{
  "n_layer": 14,
  "d_model": 128,
  "n_head": 4,
  "head_dim": 32,
  "positions": "rope",
  "parallel_block": false,
  "init_std_o": 0.00617,
  "init_std_down": 0.0039,
  "optimizer": "muon_variant",
  "weight_decay": 0.031,
  "lr_head": 0.00627,
  "decay_fraction": 0.563,
  "steps": 8366
}
Each number is 128 + 24 x the weight over its row's rms, rounded and kept within 0 to 255. Layers, rows and columns count from 0. Numbers have three digits each. The size before them is the row's rms in percent of the matrix's.

# up: layer 4 MLP up, 320x128, rms 0.107, rows 272-288, columns 0-127
# down: layer 4 MLP down (transposed), 320x128, rms 0.0606, rows 272-287, columns 0-127
# gate: layer 4 MLP gate, 320x128, rms 0.11, rows 273-288, columns 0-127
up272 098:174148126114159138148121153123161137113143139088113134147154122196109114092143144131153074106117110125099125135154133160101167109132075125124111101124109137104137125091137139078136118147127164158132142115149185121145097143164188132109137138150125112089115119108104161154153128140125157058105144134121106141126147121165134140129129162140141116116122121104123117153141096106132085151177
down272 101:126101118104128167125157163130131122111153109136159149119090106143161114123122109138112126163101135110092114140140160120115116137098120077122129149115143115124120132147141149110111149162096084138148103158152115125061112134121120158154115147124146104137123175111083122096131155097135152084068075115154147108098070137150112137151145092127157170119174150131128107109123152099130118139161
gate273 089:160130128081131135158129134089144158131146123156112147066140130139115158097086127124123139092131188153114114124141110052177110126100122140143129146103143125111149119108111103111119092172111137104149117129114107125137128129137123104161176137134169074139172139136158112159140145104116131103135113148108107141111146155140147141106105145161082164117124120134157079123125129109121130152181
up273 079:134133168161148109136133159136129134124094129156099136095088099137122152165121121152131143139115112138148146132128118037132113108105120144091087133129122149103139125142122111148074123131114178131110088135084109121120101137088107138131122112183124112132132133174171131147113125155137150115139092151150106092122143085077141163111104140183126109115145129122167113155127151114106133157099
down273 078:097130118176095106124131123180132147094121109124111113151127107096096152124152123139142136110075154117121156147146131145127164095123084153118120086111152124166125132104082129139131174132177100176075078110113122125084181159154118158121088129113089152104119117126130090144102163135114119125125128106159122152123107117089110103113127100125142128130098137098138131143120084131126118114152
gate274 105:171143150139108141128145143110158099109116135144133129145155102164101105074114170159080089114123153054103121156115111112093121126114098115119100097143174148152141123112129117150125148096107123078113090140117102149081121135128128119133156144140151098152146137136152131131146156137150110113165124161118156136104128075128156113080115135141135103135121148105127110200132104128114156144110
up274 104:116176155097090122134119133134143103099123129133149153174149126147123113100119143115162101147140182114125106157102154114140112123096148111100103142141128149144126154072179076188115148117144083135135105158129096146099173090134144119149145126151117127122101170136109124157106109119126118138179129120100169146102106184166131123126121125173109104113136102121125109134138090130114138119155
down274 102:124100118119151092135106119116106112123119106104145104105139106126120156139161130150122142110104128158166140137136144101110145074150129144143155123137111120098167113099158145164197150106152135155149174110122128186076141123105137121118119095112118124103102131129165101113093090116108171142095146119151096156134096167087117136129106119089170154122130139132188143137125173130103116122113
gate275 098:109153129133139100155063152144146150166121094109092113152129145119096136152147183104146130115123125181164130171110093097125122102139089143184133128128116136123132127112102132153122145147147076147128107150140100120107121128114122107174112137142164119111115155162157133155135097105134157106102137157115117164143124146109103106084122139124143104133128069075123118075109143122150112153119
up275 094:146126046131168159127142146116122120105118174115133124129161133099112141124118143097145143079131130111120144147149132123117117116154113141156128100117118155143129156141083125151127117131147114137149141188103116116150180112124137113087153121122132094109099133132144089096073124122132130084112116092131152142129152171105093112109095114119139116035115100141145099145152135131094127137106
down275 101:155106092135122133126144130115130099145095138155128148138146077137140133148150089070154112128127134065076145147125127144109109118093113084125143111118135139140112113135108142203159132124135160124090138120110132142134131131136191100120142153105171111098119153102098088098123131132128145129113153132155159152161135118138154112097160119135134124046141129130127096131105171137111100118121
gate276 096:130150186099151155105165126122083116162159144105152147138083111110102137136107118130102143164105171136117127122142142122123129158126089145124173119120139131142120148109097148109099164126194118128102131107170144171097138091122156152156098141163102119112127098061134170164157155123147098157144127108124105114093089126106133142124130125154157135123101112131108162121125114128134125088119
up276 092:125143127164164134158116116132144150182091138144102126147110123118168130139123129127123129128107104144119146131104136093137107086091145136141116144182083135155090157145192112165139123088087132172160164133108137130161143142143117095128136111168091118144119124167112092175083114145096113154151137164148090109163155100112118168129111168111114129104134114129140112132128130138164124148133
down276 094:159079093118100103090108106112153165128139156136116153139145140092150102133135126153115113116089121147150117134112125177112181138149090131147121142135148131103156177106173154120145130127091142106129115096098112105112163173125125101104111087137139148149123119131116111112097132142121086116145081144126103155137140132132141139122137100145153144126151174117188107109127148126154126190179
gate277 103:155133115135132122088097096097137125145135150101113104124088139109131132103166178183144190141121119111117112171115111133117105109125134123125124154113144122112116123122188168152114121125112071125110111119118163142159138093116130086095124103135176113114099113131172117102111116096117137122101165121161186089076126133146140141134105138134114150141144129106133059134126143147121127101140
up277 113:112142142152127114125132170151121129152109113129144151094163108168117136137097095129149102099120088150109162077151146124127132111130129124094163139143093157101138097100127158104136129133128138100149106168144066127110124108149101128146161182142089140103154162120128144133129119122162115085163148143129076150131150150104101128106121121055126098146117144157147117149142136091106115167102
down277 104:142114155151108132115145174167170114137122126125128102063131126157121166123093130158160124136145069112088148125120137146129123107112120110134154125151127149111143107128142152087094133118129089126150131156119073144109121086141104128153139156117077149124150135143129130146121126147159135177146123097147124150114132141109110114124147119066136114126122147132151079169167185112088136171153
gate278 101:109122108147156127125121125136126130161103120141194134150092137077168154126154121121139154105083128082130110153149139126118146142090140166128102144112123131118111171105143155150183140134157132125097159093116136128157147158181154171146127175138118124125123140114146148135161155094129137153184139130064155117114161099161105125139098131127124090125147127099130142122119128122109090105098
up278 107:132133153115165106148136135112075067106078106124146148175157154102200122077128126136115104148104143122137098146112112119130128151147143120123134127093108106123129163102111103158115147152164158142156151147140107121156141180135110122098136128164154146147140178135145145124163183106127143181125115132099121118142159119108139149123120064119136137162133145132136168126120137119113112134121
down278 105:128150138106182116135171139127139110141096150133115106178149158098143121108146161168079079153155126113127088143132132094160141124143138104150137099128086149130092120105130102137137132117150110143144115145160113118126071122118138109141173119124146122113145173109107143139155134100080148104090134129131085122154103156102113171095120112120115144183122079116112135127160168120145109154127
gate279 097:123148137134111125128103114099168087153119113148130127144133085147151168165147121101142155131129136084069091155134147116090120124087156093142121113119129131111141137062092162156112172133141123116153107148153107108098134092132132158142123113152086144149089116104125101126113151101112158124111078139145142126127077154099112101130114148151109148158149090162165118139113160137148103145147
up279 100:116151105122160083127121141141179145121143099140166106121122115181106157149127179096131113148115143114121137101148137117127102192161178105101134094085147124120103087096171136151109087093147135142162109107113129151121175143141138114139145105171136114116142158131148139144135139158108108135122139082142130116128125135159174117112138107126138114147145137145139145187087110160138092134128
down279 098:118138128164140123118126102074101144125154134118131136147109134123113125119148086115124156109114084107138130139132102151107140063135138109154086110157140132095152124096116162073153162154140164081118164149107119121139102110131128125126131114125117134115098113122124130110159094086127102121176154151108127150114155144131138157177111128134144113110097086090150120154129160111101104211153
gate280 099:139130131137168165102146112098097131162103119139102145124116129116148141112096116160117154147104148118125162119148173112126076110078151147119108144123121120155081090107132083115142138103163102144128087181095152146144141160124088133134120153133124107108108124144135115104113142163139130144094153127126126090142131109170104153118099145115120104145111142109115110077124153122085204095111
up280 102:160152098158143161149171124132100144159086110119123137096121138144116107111110150135105137138155162134139134124129170118152132097102140122107123135112092118097102064152136126119136144111148088116106139171091125119115128120118092131104149153074190125109115146097148119145094113136122123102087121126158121080125120113143136198098106139069147128117106181123116127130136141149103168121116
down280 100:145158139130145100171157122113160143125134118091125106101136114143143114109099114155128136108130099123124122129123126145100124101118129136102145075151139107092103130138102110101164116140120104081168119094185109140121134177133148138165131110134128187077115195096114128135121109110130103143136161094137149142081126141163148094165141137113135148184116105145133165145113123096109086137146
gate281 108:076126145133133154117181119105126135150129153148106135127115157145113166101084124104168172128121141075156147135140099130139146126131136140136139106148143091145111152153091143098145091108170101120141167170140181137134164126128178180144147123136099153151147123113089141105118142130141137148168088122128138115129118145153142166133106127087107082136140143085142128117117135145138150147181
up281 099:131134123146152143143125146176087106125140147140118149128109174090153161093117110126130127113148115143179127129116093139158133089112130119166094139140147113113141112104143102133169162157101116116099129116127152115119129098148122131152143102145109129131146086127094147091196161113114131072119132136173121157109170084127098121164143143134126124074091112165139171118148107169153141132140
down281 104:108152140132111164090163109126112091149161155142155115137096144098128152095111132131154106122129141115121138126104118128117149065167118130154122140173160128132148103124160146193108103132139122145119165131158139143145124114159136120160113144127170149126166180105082119070141151113160156145082108124162113124158137113161156168139141136121105118163141142153151127114150110154128173127155
gate282 096:120122129152150164109140093138069141202096119150141125133084122119136122120139127149136120145143112144123113113117138133164156096113155130115114070106135143104126094128109135126089106142123122142136120119148133160155158183127119112095155182109108137110121140135161080116114092111142165116157130112094131112167135110105136098083092115078105141160107123106166158105117115166139166140133
up282 099:137101118111125128110143092113143157126155136089114099144075136084148171118151105134129180166068128143121132133144092090141161118111140130113122140116124114168112139146096123070143116115115088114118162111163127135138112132134127149157106104110140123110168153147097137114123144152079114118129158122162128160107139137107078174134162178162150140128150138135150088138147112129144115077135
down282 097:175096122143108115134138157113128133119149119116144135152116107155119119157130114144126152130139129144126094147096122091094146109158132106104134156181129083145124143157119136090171125094136163128100160116159144108117092119089147110143073107130130160177111152113113134157117141139125121078097132142186105143085129155106067153077104149112125123111168134117148127130141093138134085139142
gate283 109:068137176154127123081113133142118141156127100149137103117144090165148106128126145135130126132128107113154095149103117120132151140136097116115137135140142101136105132128118125134161110089122067158090080122140160134127080156153131120094148177132138136146124113164104106142152097154175132116118103122098116167192171147147130111129132118142128163128119103056125123107127108112116093135160
up283 108:141160125098156147150158114137119139154157104149068122145138120089083114146172135117140145157137115142140122151154115091117098131113095131135132098098151125131131132134129120139135158133148162126113116103071159102137134154106175120141135170102162143094176123178135127108098135111136125120129141112131091148151169109195103123083122137146121089108140151180141175108133136122109151130098
down283 102:135085142118146150104158143123120136148150149103130109155132184082137173170154127133128170127134160163112156128192129106099131141157106106143120105126146109117129129158110118132074128130088096133138129121117110125101125130107110096137131153124124137095113139110131154095094188103080112130100128138131144158131152155151140138098073099112142160122172158140197132137126122136114156138138
gate284 109:160134120107120162120114140127067139126097160142080145115121154120120123180151103096146132139169146125073129136104154107131126114093124159132120098132143132131133168150149168152129153132144115074129120155129129157131139135149127165136100140133129148118147152097095127159152113119125178118107122106139186108164100114089089132143131146132081123116086116172145151111106114170099144103087
up284 106:163114132152129130124147120088126124122126189138159155123103107088082169196139116094157134123153117144101117140117177140139166115100151118099102115155134147138123143162104149093095120147118110094126168158091133140147076109125175124127134120165143138134171109101112134108162156149119164124114099118123103110162124110116127136105128132171097122105104139141124160103101123135093103112094
down284 107:172144148149118150111104118125099124122080149130126167142098094094122104130145120142115113137126109162122085139103162115180138127079124129083100112133131089117107172125149123134109137102142129166111110157123093127148139137129094154087114140149119149160143127159102152130132128091167158161116115090099155113137100126092092120144215162117105118106127154123115141133096132159122111108107
gate285 096:111104130155124118172137085105073136194142155160138123166120151135140122112145134118186130123146111145105118108123079163082152100104101138140121114152159144078149120164153133119154133132141096101113155151110151091133121085151153121106140115140131109111140154166080137169107119109138147133129121152108133121153164131140143141145107097184115129112158116082145160127145150139145158119127
up285 092:129099160148131163142116124130109103150128100176081123161126117130149124166111143139099138129098170120113141104157152095124165160090146118135141096167192158114130135148113142149176110156155129111129126154164134101126165144082192119096108106126127146134136147116086132120127153144137135116099139138126081136176131121145119128120122156160169157126117128117108175118119152100172155139144
down285 098:137148088134122128092100124142137081092147139148153132110134160109124147090112145136107152096116137092145137110130130147169102121144125135173149091125136113165118155084150107112105142138071169130114119117167126139139153149124104176129117152199127083144134108109151133116131147196096132119118126158173136118127136082142108123106141147123150145120097141148084100163121096115120133150113
gate286 092:138148108115122102122108137109115163169149110151107126120149123145109158127106151130123128158110128133108090109123115117098091126132131122141154150137109120124210113121122140186142113111117128059109117122161120147091129093109106126102077134161122116102110117089093105122132079171169110176169123085141159112115181127104155117116129127144144104139140126151092134125159094130158142117129
up286 096:122156119128117129138134129121144190142132130138088125145151128116124164110136108112142142133158127144105103122141131131122141127137168162115164121129105141141141104136135155158142132091126141152138130102116131162122097121096144184146100092092175151112149107152082134097132143123087082131163184107163145120191121087125106096116132132133142121151159157159178056152122137152118135143104
down286 092:111124136136155114152151109124158131115106128147122130168133166094128101163144140154155133105090092143142152147107146134104126096144129104154134167079085118120095097136143129097114125162091154140146132152079155091173107102132129151140129127145127173114126149140149102111123160126125054125148138094141088157151116092158156157134136153144161113087140143128164139154102132136129152127182
gate287 104:096105158134123116144148132146105115153135101135137137179125114162170119143126154069122115099147127115150111110111154133149133139097151135149125098128135131120168119134100149129106117158164141118104114115121129153124096103148084128180051181147110127142156147133135123149150101076176135152173167099112103128133090150173166114174146133118115108146104140100137128128145112145115109142152
up287 102:123126090149140108146084099076126141126122158138110129060093089128117097130098102113131131121126148097128143118147153112145126141114134130119145167143130125118113104155145099126164154124128086133116067130097153108140166146124141102081158136133169148106142134102141122107128144148122107152083082139123124145103118114124080095127122154140164105123135089103114129086154140167176180109136
down287 098:135090106149097145143158111107108166126138081174119126128130110121057129134115118104131120128157113149105136154146109106110105086135155135139123058150140097112109151106151131142069118121084140170109137137087131116113102162143165145142108151119156126152128139117126160098104150127118122113155145131142081160133127109107119105117143132125116138140164119069183152123136140118126155175103
gate288 106:140136095094100148107109160171121080100155197156141134113181166138115128128149142119136145135124111116145163158119111154143107126118113115130176080158099126140095125115110140111149129112114076116169163136181111113099134130109134114112115143108129146111154130138164123140110104133115128104103121106159160103126119104142130131156129113118127070128104151077104151171147169130087130141150
up288 102:115145118117123122133127118117124151136145131105122137129108131098172110147091141108106130090167182139131094123130152125112093086170156137146074173102104139114163126105127126105121122144141161109100149083109125129147106133119157116139113128156095112108105121089153100133150117051147137096176117142118115158122113142163073150137092163116168152090115119144111112140155096134136165142115